{"n_layer": 13, "d_model": 64, "n_head": 1, "n_kv_head": 1, "head_dim": 32, "d_mlp": 256, "vocab_size": 1603, "activation": "tanh_gelu", "norm": "layernorm", "norm_place": "pre", "norm_eps": 1e-05, "positions": "learned", "qk_norm": false, "attn_scale": 0.177, "bias": "all", "tie_embeddings": true, "parallel_block": false, "init": "normal", "init_std_qkv": 0.0625, "init_std_o": 0.0123, "init_std_up": 0.0625, "init_std_down": 0.0123, "optimizer": "adam_atan2", "lr": 0.00281, "beta1": 0.9, "beta2": 0.99, "weight_decay": 0.089, "lr_head": 0.00965, "grad_clip": 2.0, "warmup_steps": 320, "schedule": "wsd", "decay_fraction": 0.771, "decay_shape": "pow", "final_lr_fraction": 0.0, "batch_tokens": [16384, 32768, 49152], "seq_len": 256, "doc_mask": true, "train_tokens": 157600000, "steps": 5381, "dataset": "wikipedia_en"}
Each number is 50 + 15 x the weight over its row's rms, rounded and kept within 0 to 99. Layers, rows and columns count from 0. The size before them is the row's rms in percent of the matrix's.

# layer 3 attention query, 32x64, rms 0.106, rows 0-31, columns 0-63
098:57 49 45 55 58 79 40 65 74 27 54 40 49 65 47 16 65 67 59 18 51 59 45 63 26 53 72 64 37 32 36 27 32 66 43 55 40 37 91 31 48 52 28 46 57 66 44 59 32 67 66 38 54 49 62 62 40 63 62 63 47 47 44 65
094:65 53 22 59 34 51 07 51 72 47 70 38 60 66 72 37 69 49 66 34 63 77 35 54 54 30 51 45 27 53 35 48 41 37 56 46 51 73 45 49 40 52 20 36 62 48 25 77 53 41 62 62 49 41 70 34 28 59 46 66 66 48 43 57
120:32 39 44 45 27 40 95 82 24 49 59 56 81 42 44 54 71 49 68 61 58 49 49 46 22 39 45 54 61 45 54 44 46 58 38 29 77 29 43 56 63 52 69 36 69 47 49 31 41 67 61 18 48 61 41 30 45 70 58 61 44 49 38 44
084:40 48 47 54 61 93 36 48 58 42 33 23 46 34 40 53 28 47 30 41 56 58 45 60 66 59 47 47 68 67 73 54 51 38 32 24 41 48 91 66 39 53 36 79 41 68 66 41 52 49 57 53 54 52 75 54 50 27 40 49 34 54 17 42
092:36 46 75 60 33 42 82 63 33 59 42 47 53 61 45 57 59 54 73 52 57 48 40 32 34 31 56 78 50 44 69 61 48 72 74 27 65 20 31 49 67 30 43 18 40 25 47 36 79 68 62 43 46 50 30 64 39 41 52 49 53 46 60 58
088:53 59 32 31 52 36 29 30 77 24 36 59 53 62 61 62 96 54 49 35 37 58 49 64 53 71 23 64 50 42 34 50 51 43 48 65 35 66 27 70 39 52 51 47 48 53 35 77 57 24 34 51 50 60 59 26 63 40 37 39 48 43 58 22
083:36 45 59 52 40 31 69 49 17 62 74 47 59 35 40 65 44 60 37 49 55 50 81 22 57 33 56 36 65 61 59 53 60 57 48 27 60 49 50 50 62 39 71 77 43 39 38 15 68 77 44 37 64 65 29 52 76 43 45 39 43 39 29 69
075:56 46 19 32 60 33 60 74 53 50 30 50 62 59 58 29 67 63 42 35 43 65 18 48 64 65 35 43 26 24 35 59 48 40 35 50 64 72 37 72 33 53 38 49 43 60 59 76 58 40 61 54 64 50 65 37 47 54 82 79 59 51 75 41
096:59 42 51 71 17 49 78 54 27 32 54 26 64 71 51 81 32 67 26 52 55 24 61 39 52 27 42 46 48 36 67 50 62 24 36 32 56 40 49 63 48 50 56 35 69 55 67 32 63 70 49 20 46 40 50 49 50 64 52 47 57 55 49 77
100:61 54 31 47 51 66 16 55 76 31 28 61 42 56 61 32 76 53 59 15 65 68 36 84 50 49 66 75 46 50 27 59 37 57 60 58 41 68 57 75 46 45 33 66 52 26 38 67 43 31 56 57 48 45 63 50 29 37 48 63 55 42 59 42
091:44 47 38 59 66 57 43 28 66 49 44 56 22 63 58 30 30 66 45 55 41 52 22 70 59 65 35 62 39 63 31 65 39 90 52 74 30 44 49 59 63 55 54 55 24 59 72 67 65 26 44 84 30 53 49 32 37 39 48 47 32 54 58 43
095:59 58 61 42 49 56 38 27 35 41 64 39 25 65 35 51 24 80 41 25 45 63 48 68 78 34 50 54 50 65 57 63 60 78 62 50 38 73 74 60 65 40 48 64 48 41 46 59 75 43 48 68 26 20 57 67 29 27 51 37 65 46 52 59
087:55 45 42 32 56 93 22 60 17 36 51 61 63 61 39 48 56 81 31 27 53 34 46 67 39 55 62 47 44 48 65 55 41 87 51 33 51 64 73 45 49 36 51 72 45 39 58 64 73 57 31 43 26 33 37 60 34 47 56 64 56 47 61 57
114:57 66 58 56 66 52 40 31 52 49 41 57 19 69 48 37 41 46 62 43 55 49 34 88 46 39 49 82 52 74 41 67 55 86 52 63 43 37 52 42 81 45 51 46 44 43 63 58 45 11 64 70 32 50 56 52 39 32 40 42 48 56 66 19
129:58 72 42 62 78 75 17 37 74 54 44 70 28 62 50 35 37 38 43 42 55 55 23 71 43 57 37 61 43 46 42 64 45 76 76 72 22 41 60 32 57 38 36 47 45 47 62 72 59 21 55 62 37 46 59 40 33 32 43 41 40 50 64 47
088:49 63 39 49 45 40 25 34 79 26 36 28 55 59 72 66 83 59 41 43 41 42 58 85 48 58 49 38 56 51 25 46 57 34 41 69 45 66 16 42 33 45 64 62 49 60 55 82 30 24 40 38 46 49 57 52 63 65 51 38 63 55 60 35
152:75 63 24 58 67 83 04 48 69 41 44 58 37 59 55 40 54 36 31 25 54 61 40 75 62 63 48 55 29 45 40 49 47 63 61 67 28 67 75 47 44 46 38 63 49 62 52 79 45 23 56 58 39 42 59 48 28 45 33 58 55 53 62 46
085:52 45 31 53 60 74 58 64 50 36 33 81 56 22 44 46 56 16 28 61 62 38 49 71 59 50 37 57 60 43 56 38 57 61 60 90 43 47 67 66 64 47 46 60 47 38 72 44 52 57 24 38 25 41 72 53 23 55 25 52 28 48 57 48
096:33 30 51 48 30 29 82 58 24 49 73 42 57 37 42 49 62 61 62 53 61 56 68 29 31 50 60 48 61 62 66 41 34 55 44 26 79 48 52 42 67 64 54 48 78 59 40 32 33 82 25 37 62 48 36 68 53 79 43 58 53 58 31 50
103:67 46 29 61 39 61 33 67 78 31 53 50 52 70 41 25 56 66 55 27 59 46 39 64 66 44 65 80 22 28 08 35 55 71 54 40 54 61 49 47 35 56 51 67 58 37 29 42 56 71 46 55 45 33 37 55 28 57 70 66 51 54 62 59
065:40 43 51 48 55 62 45 68 67 54 53 92 59 47 40 33 49 30 53 60 41 57 50 41 63 55 48 80 29 40 39 64 43 68 83 64 48 52 52 45 69 48 66 67 58 39 47 45 68 36 31 68 22 42 43 16 44 47 39 23 39 19 71 46
085:46 53 26 43 53 38 28 55 82 24 33 55 57 56 72 46 43 47 36 34 46 61 53 58 41 68 44 27 33 34 20 55 52 37 29 70 66 66 46 36 28 54 32 63 61 59 70 73 40 64 68 78 47 41 48 57 42 55 84 53 31 51 63 43
092:36 42 48 48 30 21 85 67 30 40 63 34 62 42 42 41 37 62 44 49 58 35 51 42 34 55 58 35 39 60 51 42 38 38 34 47 92 41 55 45 81 54 62 32 78 47 47 33 48 87 61 48 63 50 29 69 51 67 56 49 50 75 37 56
092:55 41 60 61 29 24 80 33 31 70 57 46 38 30 48 87 41 50 77 82 55 36 60 42 50 30 48 50 54 57 43 63 70 46 51 31 65 36 35 49 73 54 60 34 59 50 48 11 52 54 53 45 53 70 23 60 59 53 52 61 66 68 44 52
092:67 57 52 51 85 78 30 36 62 51 46 57 31 51 42 30 05 66 36 36 38 45 34 59 49 62 54 59 35 49 37 59 55 59 43 55 32 55 73 39 41 51 41 71 35 60 74 56 59 56 67 89 53 40 72 46 44 45 59 42 34 47 28 29
107:69 55 30 61 55 64 12 38 87 32 19 36 55 72 77 52 55 37 27 20 62 48 36 72 49 57 44 40 32 50 50 55 44 43 54 62 56 63 66 47 40 54 35 61 59 66 66 74 52 30 51 58 37 36 61 50 25 62 37 47 44 57 62 39
156:31 37 75 51 33 24 87 54 19 67 56 46 65 39 54 67 47 46 62 76 51 54 65 25 38 34 44 46 64 60 82 57 49 38 48 35 60 33 44 65 68 48 64 33 63 55 52 27 49 69 33 33 66 59 43 33 66 50 34 43 48 47 28 62
113:46 29 43 56 25 56 67 74 53 35 55 45 72 45 46 43 50 60 60 43 63 46 55 26 54 45 68 60 38 47 54 38 54 33 40 31 89 47 63 59 45 71 49 68 73 35 25 25 53 90 47 44 55 39 46 60 38 74 38 67 57 51 24 71
104:45 36 39 35 34 51 43 65 46 41 63 30 77 46 47 46 76 73 48 24 48 62 72 28 60 41 73 42 40 34 57 36 42 51 43 30 67 80 71 69 27 45 60 68 63 39 27 43 59 79 42 41 66 39 34 58 55 71 71 68 45 48 43 60
095:62 39 70 70 36 17 73 34 14 65 68 50 38 72 60 69 33 51 53 69 58 56 59 26 31 18 52 41 42 63 50 57 63 50 55 40 59 35 48 46 79 31 47 25 72 51 67 32 42 57 56 31 58 52 41 37 36 54 51 50 60 64 41 60
069:43 66 27 45 40 48 45 42 42 55 70 14 35 52 47 60 50 75 43 53 38 65 42 23 79 44 32 46 49 54 52 55 62 56 76 50 52 83 47 71 36 54 72 39 37 50 27 50 76 63 44 43 57 73 48 62 80 46 28 36 67 27 51 53
099:56 66 60 58 70 52 61 32 54 70 50 74 24 45 45 35 33 27 57 77 48 41 31 57 38 50 27 54 63 58 45 72 48 68 72 56 37 25 36 21 62 53 62 27 45 51 79 63 61 32 45 56 48 53 60 25 54 32 48 23 39 61 44 27
# layer 3 attention key, 32x64, rms 0.109, rows 0-31, columns 0-63
093:50 74 39 48 64 72 29 21 25 63 50 37 40 61 39 61 29 45 24 44 37 66 61 46 61 38 42 29 36 68 62 80 52 62 50 54 28 61 51 63 59 35 66 58 42 52 62 45 56 43 66 70 37 36 49 33 42 03 42 43 66 34 54 60
093:42 72 69 43 54 62 32 41 14 43 51 57 24 46 57 86 42 69 36 49 61 47 48 53 60 54 53 38 42 59 61 68 42 73 66 65 30 61 67 55 60 25 47 66 30 26 60 30 71 47 48 30 58 36 32 20 39 26 61 46 53 46 50 35
118:49 86 32 63 57 47 32 58 85 71 64 41 72 42 49 29 65 42 63 52 37 36 33 46 34 49 39 54 46 63 44 28 55 44 22 60 58 47 28 27 48 43 46 26 80 44 48 56 41 41 49 43 46 63 41 44 57 94 53 46 55 75 63 43
080:35 00 52 51 41 49 49 53 50 14 41 43 60 73 67 63 37 45 39 51 54 47 76 53 59 39 61 46 40 11 66 38 49 59 50 58 65 65 30 43 39 67 52 70 40 37 53 55 57 72 41 45 60 43 40 58 64 39 40 58 56 27 72 61
089:55 68 09 57 19 43 52 52 68 45 66 53 59 34 39 26 53 56 49 61 51 34 40 57 39 39 34 53 62 57 42 37 44 39 14 60 58 29 34 41 52 71 39 53 75 70 44 51 46 52 37 35 52 50 52 54 69 84 81 40 54 83 59 50
088:60 39 72 51 59 52 65 33 19 43 59 63 31 39 58 53 23 41 28 43 48 46 66 45 57 48 71 27 59 58 72 79 69 45 71 35 45 62 63 39 65 45 55 77 40 36 44 32 74 43 66 54 53 37 64 43 43 18 27 64 46 50 24 35
098:35 50 31 50 40 45 61 60 69 64 63 52 75 52 55 38 67 49 73 60 40 36 22 57 37 48 42 64 35 43 38 19 53 41 31 51 60 42 35 34 48 57 52 15 60 64 55 64 37 42 47 53 63 77 50 45 48 99 51 36 61 71 69 44
078:43 73 82 47 31 39 38 33 31 40 69 58 20 63 55 76 40 39 28 38 58 64 59 48 59 60 44 71 49 76 57 53 52 57 87 58 43 71 53 17 62 48 36 47 61 52 64 54 64 38 33 55 41 39 33 40 60 58 32 26 52 38 33 43
099:44 68 36 51 35 46 33 55 73 50 64 49 60 62 60 49 79 45 66 50 41 42 24 53 40 61 42 69 42 62 33 33 38 50 35 57 38 38 34 20 49 58 43 32 57 50 47 59 25 30 45 56 51 78 46 57 77 87 57 39 47 85 80 46
101:52 34 67 49 66 45 59 48 21 43 44 43 38 54 49 53 20 62 24 58 59 62 68 34 69 49 54 35 55 49 70 71 51 49 75 47 49 61 76 58 54 51 53 86 47 41 62 40 70 60 41 48 49 27 48 28 56 03 52 53 49 36 18 60
105:53 27 76 41 59 59 54 45 19 34 38 48 30 42 48 48 26 62 32 45 64 67 81 46 66 39 45 38 70 38 68 63 44 49 71 50 45 73 63 70 41 56 52 72 36 32 47 44 63 58 61 39 52 23 48 64 37 06 46 62 48 39 34 59
103:44 03 56 54 41 42 64 45 23 45 49 36 26 53 56 75 24 68 56 74 58 59 65 40 64 69 49 42 43 32 48 58 43 52 67 45 52 68 62 77 46 63 50 83 27 55 42 51 45 73 47 62 55 38 43 61 57 21 55 64 47 30 36 56
087:43 05 58 70 56 46 59 34 46 41 43 20 37 59 55 73 33 61 34 66 63 60 79 37 61 45 34 58 65 46 56 60 33 44 58 58 44 67 75 76 49 72 52 68 45 52 35 57 40 62 18 70 52 31 49 53 44 27 59 40 60 51 27 57
108:62 26 62 51 66 46 55 48 27 41 40 51 39 35 36 40 14 62 34 44 59 70 64 44 64 45 55 27 59 47 71 61 52 62 70 48 45 57 61 70 44 59 57 77 40 37 38 37 69 68 52 54 50 26 53 59 41 00 52 68 50 29 27 64
120:55 24 69 42 63 50 61 40 23 43 33 48 33 46 38 53 31 65 27 49 59 69 76 46 63 48 61 30 61 52 71 74 45 46 64 53 36 60 64 74 49 46 57 79 31 35 48 42 61 65 41 53 43 29 51 48 36 03 51 67 47 35 27 52
080:69 59 72 49 82 64 22 50 35 28 34 63 50 55 64 59 53 24 45 46 50 47 39 29 70 54 51 35 48 54 69 79 35 35 67 34 24 44 80 50 61 44 51 77 42 45 50 40 71 46 61 69 44 52 60 43 43 22 31 57 27 52 40 37
130:51 25 72 46 57 50 48 23 22 43 41 52 33 60 55 66 28 65 35 49 52 67 65 48 66 44 59 43 60 54 62 73 45 58 73 46 33 62 76 71 52 47 50 71 31 40 56 47 72 62 44 58 44 31 48 39 38 00 48 59 45 34 20 53
078:70 22 51 58 56 51 41 42 41 54 37 46 57 48 40 41 18 57 59 52 50 59 79 61 45 53 59 36 79 36 55 76 52 50 67 39 57 61 59 61 30 67 54 69 35 32 40 61 52 72 38 66 44 34 52 37 56 26 39 91 49 45 14 29
108:34 85 23 55 47 44 39 63 79 64 61 49 69 49 62 50 64 43 70 57 43 36 33 53 37 39 37 62 31 52 34 21 52 38 27 52 53 41 36 39 42 41 41 16 69 63 50 59 37 33 56 39 57 67 50 46 54 87 58 46 51 62 84 49
096:37 74 51 43 66 40 47 25 23 56 55 43 31 57 66 60 36 74 51 52 43 80 49 31 46 56 28 49 41 64 50 60 27 68 64 55 42 60 75 48 59 26 53 44 45 66 58 65 43 46 57 73 43 32 47 31 65 23 51 20 48 20 29 66
085:60 25 65 41 60 31 71 34 29 60 36 36 45 41 36 41 20 69 57 54 49 57 67 55 54 47 57 21 76 64 58 55 57 57 66 52 57 65 77 68 54 43 45 66 31 42 46 53 52 59 39 52 46 29 47 56 32 05 55 68 63 37 16 46
092:48 63 75 53 68 61 26 10 08 38 41 50 29 59 57 63 51 43 45 34 54 68 54 49 63 71 43 49 52 67 54 58 44 50 75 54 38 65 71 55 59 59 44 73 10 63 57 56 68 34 38 47 53 46 39 48 44 35 30 40 46 27 40 62
104:41 92 38 62 58 43 27 54 74 59 53 54 58 53 56 53 64 47 58 39 47 55 24 59 38 57 34 59 33 54 39 30 50 45 36 56 48 47 39 33 40 57 45 26 49 76 53 60 43 22 53 49 53 68 65 65 60 98 63 41 51 67 88 53
106:54 76 35 47 51 46 56 73 84 60 60 50 62 44 56 31 67 41 68 49 46 39 28 44 41 49 38 70 45 51 28 32 56 46 31 64 60 37 21 34 49 55 51 20 68 49 42 57 42 49 56 43 60 82 51 47 63 96 59 36 41 70 70 61
102:48 21 64 44 53 51 53 39 22 41 35 47 40 50 35 46 25 65 37 50 65 66 71 53 67 54 58 36 55 50 59 62 50 61 62 53 62 62 63 66 50 57 60 81 24 37 44 46 48 74 57 49 42 20 47 67 39 04 44 62 54 18 31 67
112:56 38 74 38 50 49 35 29 11 26 34 46 33 65 62 63 39 52 32 43 66 63 52 44 72 43 62 43 58 58 67 70 35 47 66 49 36 53 70 62 51 62 42 80 24 34 49 46 73 44 38 61 52 33 45 42 53 06 53 63 46 43 31 56
130:49 68 33 50 36 47 53 71 85 56 63 49 67 49 48 39 72 48 66 56 44 28 34 58 39 41 42 56 49 56 40 19 57 40 21 54 57 43 26 26 42 52 44 21 68 52 52 56 37 36 48 39 54 75 53 53 52 92 54 51 49 81 78 43
109:43 85 19 52 42 33 46 56 71 59 55 35 62 59 59 49 55 51 60 52 46 43 26 56 33 59 32 64 32 54 26 29 49 55 39 64 56 41 34 33 51 45 47 16 67 60 65 63 41 30 47 43 52 64 45 47 75 89 60 37 59 67 83 46
106:24 75 33 60 39 48 45 48 61 65 70 51 60 61 66 65 61 37 64 61 42 36 31 56 32 56 39 70 22 55 30 32 40 36 36 49 67 49 45 33 63 45 43 14 62 64 65 58 34 32 48 55 60 67 50 31 58 89 55 28 61 72 58 48
098:57 77 35 52 32 46 42 64 84 50 58 42 50 35 49 37 71 66 74 62 49 41 16 60 41 49 39 76 46 62 38 26 45 46 31 57 47 47 26 37 46 53 52 34 56 49 50 42 41 50 53 26 50 85 42 47 53 78 58 44 43 86 74 66
073:21 19 80 60 46 53 86 75 12 59 55 63 56 61 68 71 31 30 65 66 44 47 52 46 55 46 46 58 41 35 45 48 54 23 51 38 46 27 56 41 62 73 38 43 58 42 58 54 50 50 73 56 52 60 50 55 45 77 56 45 52 74 69 39
101:56 30 66 43 65 48 61 66 41 41 25 53 34 34 28 38 32 64 36 44 42 63 70 53 59 52 57 42 72 65 75 61 56 55 55 53 49 57 58 75 52 49 57 84 38 35 38 48 57 75 48 41 34 25 54 67 39 08 53 81 40 30 38 56
# layer 3 attention value, 32x64, rms 0.122, rows 0-22, columns 0-63
079:31 51 46 47 39 25 60 57 35 34 48 47 50 41 48 46 53 99 53 45 62 54 45 46 41 41 30 62 54 67 35 37 32 49 54 67 46 39 39 86 56 34 54 62 49 80 53 63 48 52 33 24 30 75 57 28 56 45 50 07 63 52 53 57
076:60 43 60 14 40 54 61 56 47 33 38 53 56 75 65 64 40 60 34 64 70 35 38 52 48 53 31 44 41 37 46 35 29 62 52 68 37 24 57 29 57 41 40 37 52 34 64 43 54 55 89 48 54 66 68 69 77 32 86 35 46 60 64 64
121:39 50 66 41 54 37 61 51 42 61 69 44 50 41 54 56 49 43 86 47 61 55 39 46 61 67 22 48 56 22 38 45 59 59 77 59 45 43 64 37 60 76 43 54 57 40 44 40 37 59 64 56 00 79 42 73 53 59 58 21 68 32 35 48
077:68 59 57 55 50 35 55 58 45 44 64 27 45 54 62 51 53 71 52 72 35 48 61 69 13 48 46 60 34 69 58 61 15 40 48 65 57 45 45 59 63 33 39 27 63 47 23 63 35 70 30 45 47 30 56 75 37 36 52 54 71 67 65 13
115:34 42 77 00 55 41 54 44 45 46 50 64 60 44 53 47 77 74 66 55 22 51 50 39 33 37 52 22 77 25 56 59 65 63 50 56 41 48 47 50 53 56 64 57 45 63 75 52 54 55 21 35 48 48 59 31 74 51 52 21 44 50 56 28
076:51 57 37 41 42 35 33 54 69 56 62 44 46 31 33 46 55 77 65 52 53 62 57 38 54 37 61 35 64 45 82 68 70 56 40 24 48 67 67 56 27 59 82 54 58 47 56 34 48 38 32 58 84 44 19 54 58 48 84 67 34 44 71 55
112:55 36 81 13 51 27 55 42 55 38 40 64 63 59 51 46 55 26 45 24 46 63 55 36 38 36 52 64 42 12 42 53 66 68 48 54 53 43 54 34 50 63 66 58 53 49 81 58 77 59 55 35 41 48 54 42 85 55 32 43 22 58 57 28
063:48 60 50 47 28 54 66 67 32 53 56 60 46 61 73 42 31 81 57 57 65 51 45 56 34 45 52 35 46 43 31 41 41 68 45 52 39 20 34 42 77 33 51 38 47 34 40 30 38 80 52 60 51 66 52 40 68 39 94 31 85 50 48 57
124:31 61 35 90 47 54 58 50 41 38 34 51 62 66 51 50 50 51 44 27 90 39 44 50 59 59 74 40 42 40 33 53 69 63 37 44 59 47 45 50 78 54 74 58 37 48 73 46 42 30 47 40 13 49 27 38 25 53 40 53 73 34 37 60
126:47 54 44 98 49 40 59 24 41 47 57 52 61 59 56 42 21 52 53 47 93 48 47 34 37 64 32 40 40 23 43 47 65 62 47 31 50 36 35 44 50 76 65 49 62 66 62 43 72 38 55 68 14 54 61 50 60 53 69 61 49 47 31 52
085:37 49 64 57 64 60 53 62 36 71 51 54 47 43 67 49 44 36 34 29 37 50 52 39 38 48 47 88 26 16 33 49 56 75 49 60 56 55 46 52 76 47 39 69 37 63 61 47 55 64 61 29 34 88 64 45 47 61 44 35 79 20 39 35
101:63 48 49 61 34 74 47 66 58 93 34 52 44 64 58 44 47 64 49 15 30 67 52 56 47 20 84 63 28 38 42 48 49 62 45 51 53 40 46 51 38 65 49 59 49 35 43 13 23 60 35 47 34 41 46 33 31 47 54 66 62 59 53 68
112:62 42 60 40 53 52 50 60 40 73 73 60 36 33 44 38 66 86 53 27 27 73 64 50 46 46 41 45 43 17 80 43 61 63 58 64 42 52 65 59 39 51 39 39 52 53 46 31 65 57 45 33 44 81 40 63 76 58 61 10 44 33 54 51
064:53 43 54 75 55 61 36 40 52 55 67 47 53 27 36 42 32 74 50 44 48 47 54 39 73 57 47 20 61 38 77 40 75 34 56 43 37 64 53 45 21 53 49 52 44 64 64 38 73 05 48 70 54 69 61 71 55 67 73 33 46 29 35 54
078:57 49 51 70 57 63 52 57 43 28 44 65 58 50 66 59 64 11 34 55 49 39 53 50 56 60 46 58 22 64 59 42 35 55 49 74 63 27 48 38 88 50 29 44 23 36 13 46 46 60 43 41 33 51 69 47 32 51 19 27 64 43 39 54
101:34 51 50 55 62 38 66 53 29 62 49 62 50 56 63 44 48 44 67 31 69 48 37 68 54 71 54 32 31 56 32 45 50 68 51 55 57 48 45 45 92 50 55 56 25 61 34 43 29 63 62 26 07 93 51 39 43 55 40 44 63 36 30 44
115:38 43 55 54 54 54 48 34 52 53 93 45 44 29 51 61 46 72 50 63 36 46 54 54 42 57 21 78 33 36 53 53 59 73 59 51 34 53 63 58 59 63 39 47 67 25 45 50 50 65 52 64 48 62 18 21 99 68 56 52 41 33 42 43
105:61 45 48 37 37 74 39 68 53 81 49 58 34 55 51 43 47 58 71 33 30 88 57 47 59 45 49 41 55 41 50 32 54 54 78 45 36 52 67 30 06 47 32 58 41 54 47 44 28 50 76 49 64 77 59 73 50 53 74 53 30 43 58 68
126:30 57 39 24 49 55 46 39 51 39 51 41 29 58 59 47 62 36 52 72 47 55 59 71 38 53 59 50 53 83 30 53 25 65 61 34 45 70 50 31 63 42 61 50 45 54 55 63 17 52 63 40 94 44 17 46 57 44 44 78 47 74 64 30
125:40 42 29 71 62 44 54 58 46 66 75 44 39 23 52 48 45 76 43 78 69 38 54 62 68 55 30 30 51 55 59 27 44 55 41 65 36 47 42 72 70 53 42 48 61 53 30 40 38 37 68 62 19 71 37 66 55 35 81 29 68 58 43 31
102:66 47 61 63 34 67 39 62 53 40 53 51 53 40 46 57 36 48 36 52 22 50 55 44 53 41 24 77 24 53 44 45 55 42 49 42 46 48 60 62 28 23 25 77 65 46 44 62 47 46 58 60 91 42 85 32 27 64 74 33 55 37 44 73
104:46 46 31 36 40 79 33 57 51 68 73 56 34 52 54 29 58 37 63 41 42 81 55 69 62 45 68 45 30 42 51 46 62 70 56 21 51 68 72 21 52 43 40 63 41 46 52 60 15 36 68 38 88 72 43 49 42 51 48 59 37 39 45 44
104:50 48 27 78 50 49 48 48 55 42 68 52 43 55 34 41 44 60 41 37 84 73 65 68 67 57 60 64 31 64 72 31 35 48 57 56 52 52 65 37 56 48 44 42 55 39 43 60 61 37 79 42 29 52 11 61 84 60 19 62 28 62 42 62
# layer 3 attention output (transposed), 32x64, rms 0.126, rows 0-21, columns 0-63
080:44 55 49 46 40 78 48 38 58 60 42 46 31 39 34 64 52 36 58 46 58 58 35 39 59 48 74 19 60 62 79 41 56 37 45 58 42 60 58 60 33 81 50 32 66 48 59 52 51 34 72 38 87 38 69 38 30 46 37 87 29 48 68 30
086:47 52 44 28 60 48 23 75 44 55 39 56 42 46 60 53 50 31 68 41 42 47 66 55 63 76 76 46 80 53 57 61 67 36 29 58 42 66 52 72 50 38 66 62 45 61 63 55 52 12 39 61 46 22 63 61 48 61 47 56 16 32 20 33
112:39 45 38 41 40 60 42 44 73 23 20 59 51 48 82 41 62 47 47 64 46 59 55 60 35 43 40 62 54 49 62 46 22 40 45 48 38 65 67 65 37 81 34 65 39 30 43 76 42 44 55 59 82 35 42 57 38 54 37 81 27 80 66 50
091:48 49 52 49 46 46 43 42 39 64 64 50 34 48 47 50 17 23 48 53 54 58 42 57 47 63 81 40 60 85 80 66 71 48 42 64 61 32 61 68 49 37 84 44 64 43 74 25 39 20 46 35 43 35 67 57 44 66 29 62 40 37 49 38
104:59 33 33 53 42 72 54 67 57 69 31 61 39 44 32 61 36 71 51 40 47 54 30 38 52 40 54 47 60 45 48 42 18 44 38 61 56 59 68 66 68 87 24 41 42 28 24 57 60 55 81 27 53 50 54 40 27 53 67 85 59 48 48 63
083:66 39 45 66 43 62 72 63 54 45 62 42 73 44 38 40 44 79 30 36 64 48 47 37 48 35 32 49 34 33 25 41 55 72 48 28 61 42 41 31 48 52 29 67 40 58 19 60 63 69 69 51 35 58 37 48 33 51 50 32 89 59 71 74
106:37 36 41 43 68 62 42 62 72 72 38 54 38 55 33 71 36 61 81 62 31 67 42 51 53 37 49 38 59 41 22 54 26 33 56 60 45 69 61 53 68 47 40 37 38 31 11 46 44 52 63 39 52 71 39 40 49 67 78 58 80 42 33 68
078:53 61 47 34 65 54 20 62 49 51 48 60 38 30 66 54 44 37 59 44 43 48 45 43 71 58 73 51 70 76 74 59 59 38 30 50 38 60 61 78 46 39 62 45 46 64 79 46 60 08 39 53 56 17 61 55 48 59 42 58 17 40 46 23
120:28 58 72 39 43 58 55 43 52 66 58 38 36 39 68 77 71 35 60 58 21 59 42 31 60 26 17 63 48 64 48 54 45 62 61 43 40 49 49 43 63 67 31 32 38 64 32 66 71 32 37 49 68 73 35 34 76 47 50 27 48 66 69 34
118:30 43 60 38 55 44 43 44 59 61 45 29 33 44 70 61 44 39 62 52 23 83 37 45 60 32 24 52 55 54 38 62 53 47 51 32 20 46 42 56 31 64 41 57 32 71 54 65 69 53 27 46 83 59 37 42 59 62 52 48 70 90 74 38
087:44 48 47 41 57 45 24 45 62 37 14 64 51 47 51 52 60 38 63 82 49 63 42 31 47 53 66 44 42 66 79 52 27 10 74 64 43 69 65 66 47 43 49 39 46 39 45 56 42 51 62 54 87 22 61 37 56 44 57 71 44 47 59 25
098:32 44 26 47 76 48 33 45 53 45 66 61 63 47 65 60 71 80 57 48 62 53 47 48 64 52 35 65 52 70 33 58 53 35 51 49 63 66 48 45 49 00 54 43 47 52 63 40 46 40 43 70 52 34 53 41 79 40 44 22 51 14 67 34
110:42 48 34 42 56 56 42 57 72 23 35 66 79 56 47 46 47 72 36 43 80 59 41 51 41 50 70 26 41 53 55 44 27 40 49 59 60 69 52 53 19 30 50 72 48 38 32 62 33 71 75 61 66 30 75 48 26 45 40 75 56 36 61 40
077:55 41 45 56 34 43 70 50 46 24 41 44 79 57 52 40 57 73 27 38 75 51 60 51 41 44 32 45 25 22 34 35 35 59 55 43 51 52 34 38 29 59 32 76 42 48 33 78 55 97 55 61 65 52 52 46 38 44 47 58 67 73 67 58
084:38 55 74 44 57 37 29 44 39 49 41 65 41 49 66 51 61 30 54 61 51 43 47 63 34 61 66 50 59 86 83 55 51 37 66 70 45 45 40 60 61 38 73 35 60 25 87 38 31 26 42 53 53 46 60 45 52 49 54 67 19 43 30 19
099:34 61 67 35 47 74 29 38 66 48 34 66 45 47 74 58 72 20 40 71 26 50 45 49 47 52 47 65 56 72 79 41 28 40 59 43 35 69 70 51 50 68 45 40 37 44 65 68 47 28 36 45 82 41 58 43 63 36 53 57 29 55 55 21
116:29 34 56 50 46 28 51 59 84 41 21 52 73 58 47 26 38 48 49 49 60 57 48 35 42 62 64 22 37 47 54 40 34 37 52 45 40 45 77 63 46 44 33 79 46 67 40 46 56 62 72 58 60 17 51 73 22 67 31 67 57 60 70 59
103:55 56 26 41 68 58 48 63 58 15 45 65 77 49 61 30 64 75 40 46 76 33 71 65 53 53 59 60 51 30 33 46 45 37 38 46 56 81 43 51 16 23 52 72 48 46 50 51 36 73 51 74 49 24 53 52 57 30 49 39 47 29 44 54
119:57 61 71 56 49 56 58 64 55 79 63 51 49 45 36 36 31 28 44 66 28 20 62 41 65 59 59 73 69 47 48 42 70 61 42 38 57 46 80 54 69 49 63 54 50 64 48 26 61 24 42 44 17 42 31 74 66 42 50 20 40 34 34 65
120:42 36 51 63 32 52 31 42 57 24 39 40 71 56 53 43 57 39 14 53 61 42 60 60 51 67 55 40 52 54 74 37 42 36 46 46 51 37 40 53 39 65 54 80 56 49 62 77 49 60 57 56 69 19 72 66 31 47 27 78 20 75 70 39
101:71 49 30 62 59 17 66 63 47 32 30 45 48 54 48 43 53 65 68 47 99 30 67 49 41 52 73 26 32 44 51 53 66 27 57 62 53 61 21 67 31 24 46 41 59 58 75 36 48 66 48 64 46 37 61 39 44 44 39 40 50 45 54 51
103:49 65 53 51 66 58 60 69 74 31 45 57 79 48 55 33 54 59 34 71 65 14 77 51 48 43 49 72 39 45 28 32 39 49 54 43 54 65 56 46 38 26 34 71 40 53 37 43 48 71 45 66 24 38 46 53 74 25 51 14 57 32 56 59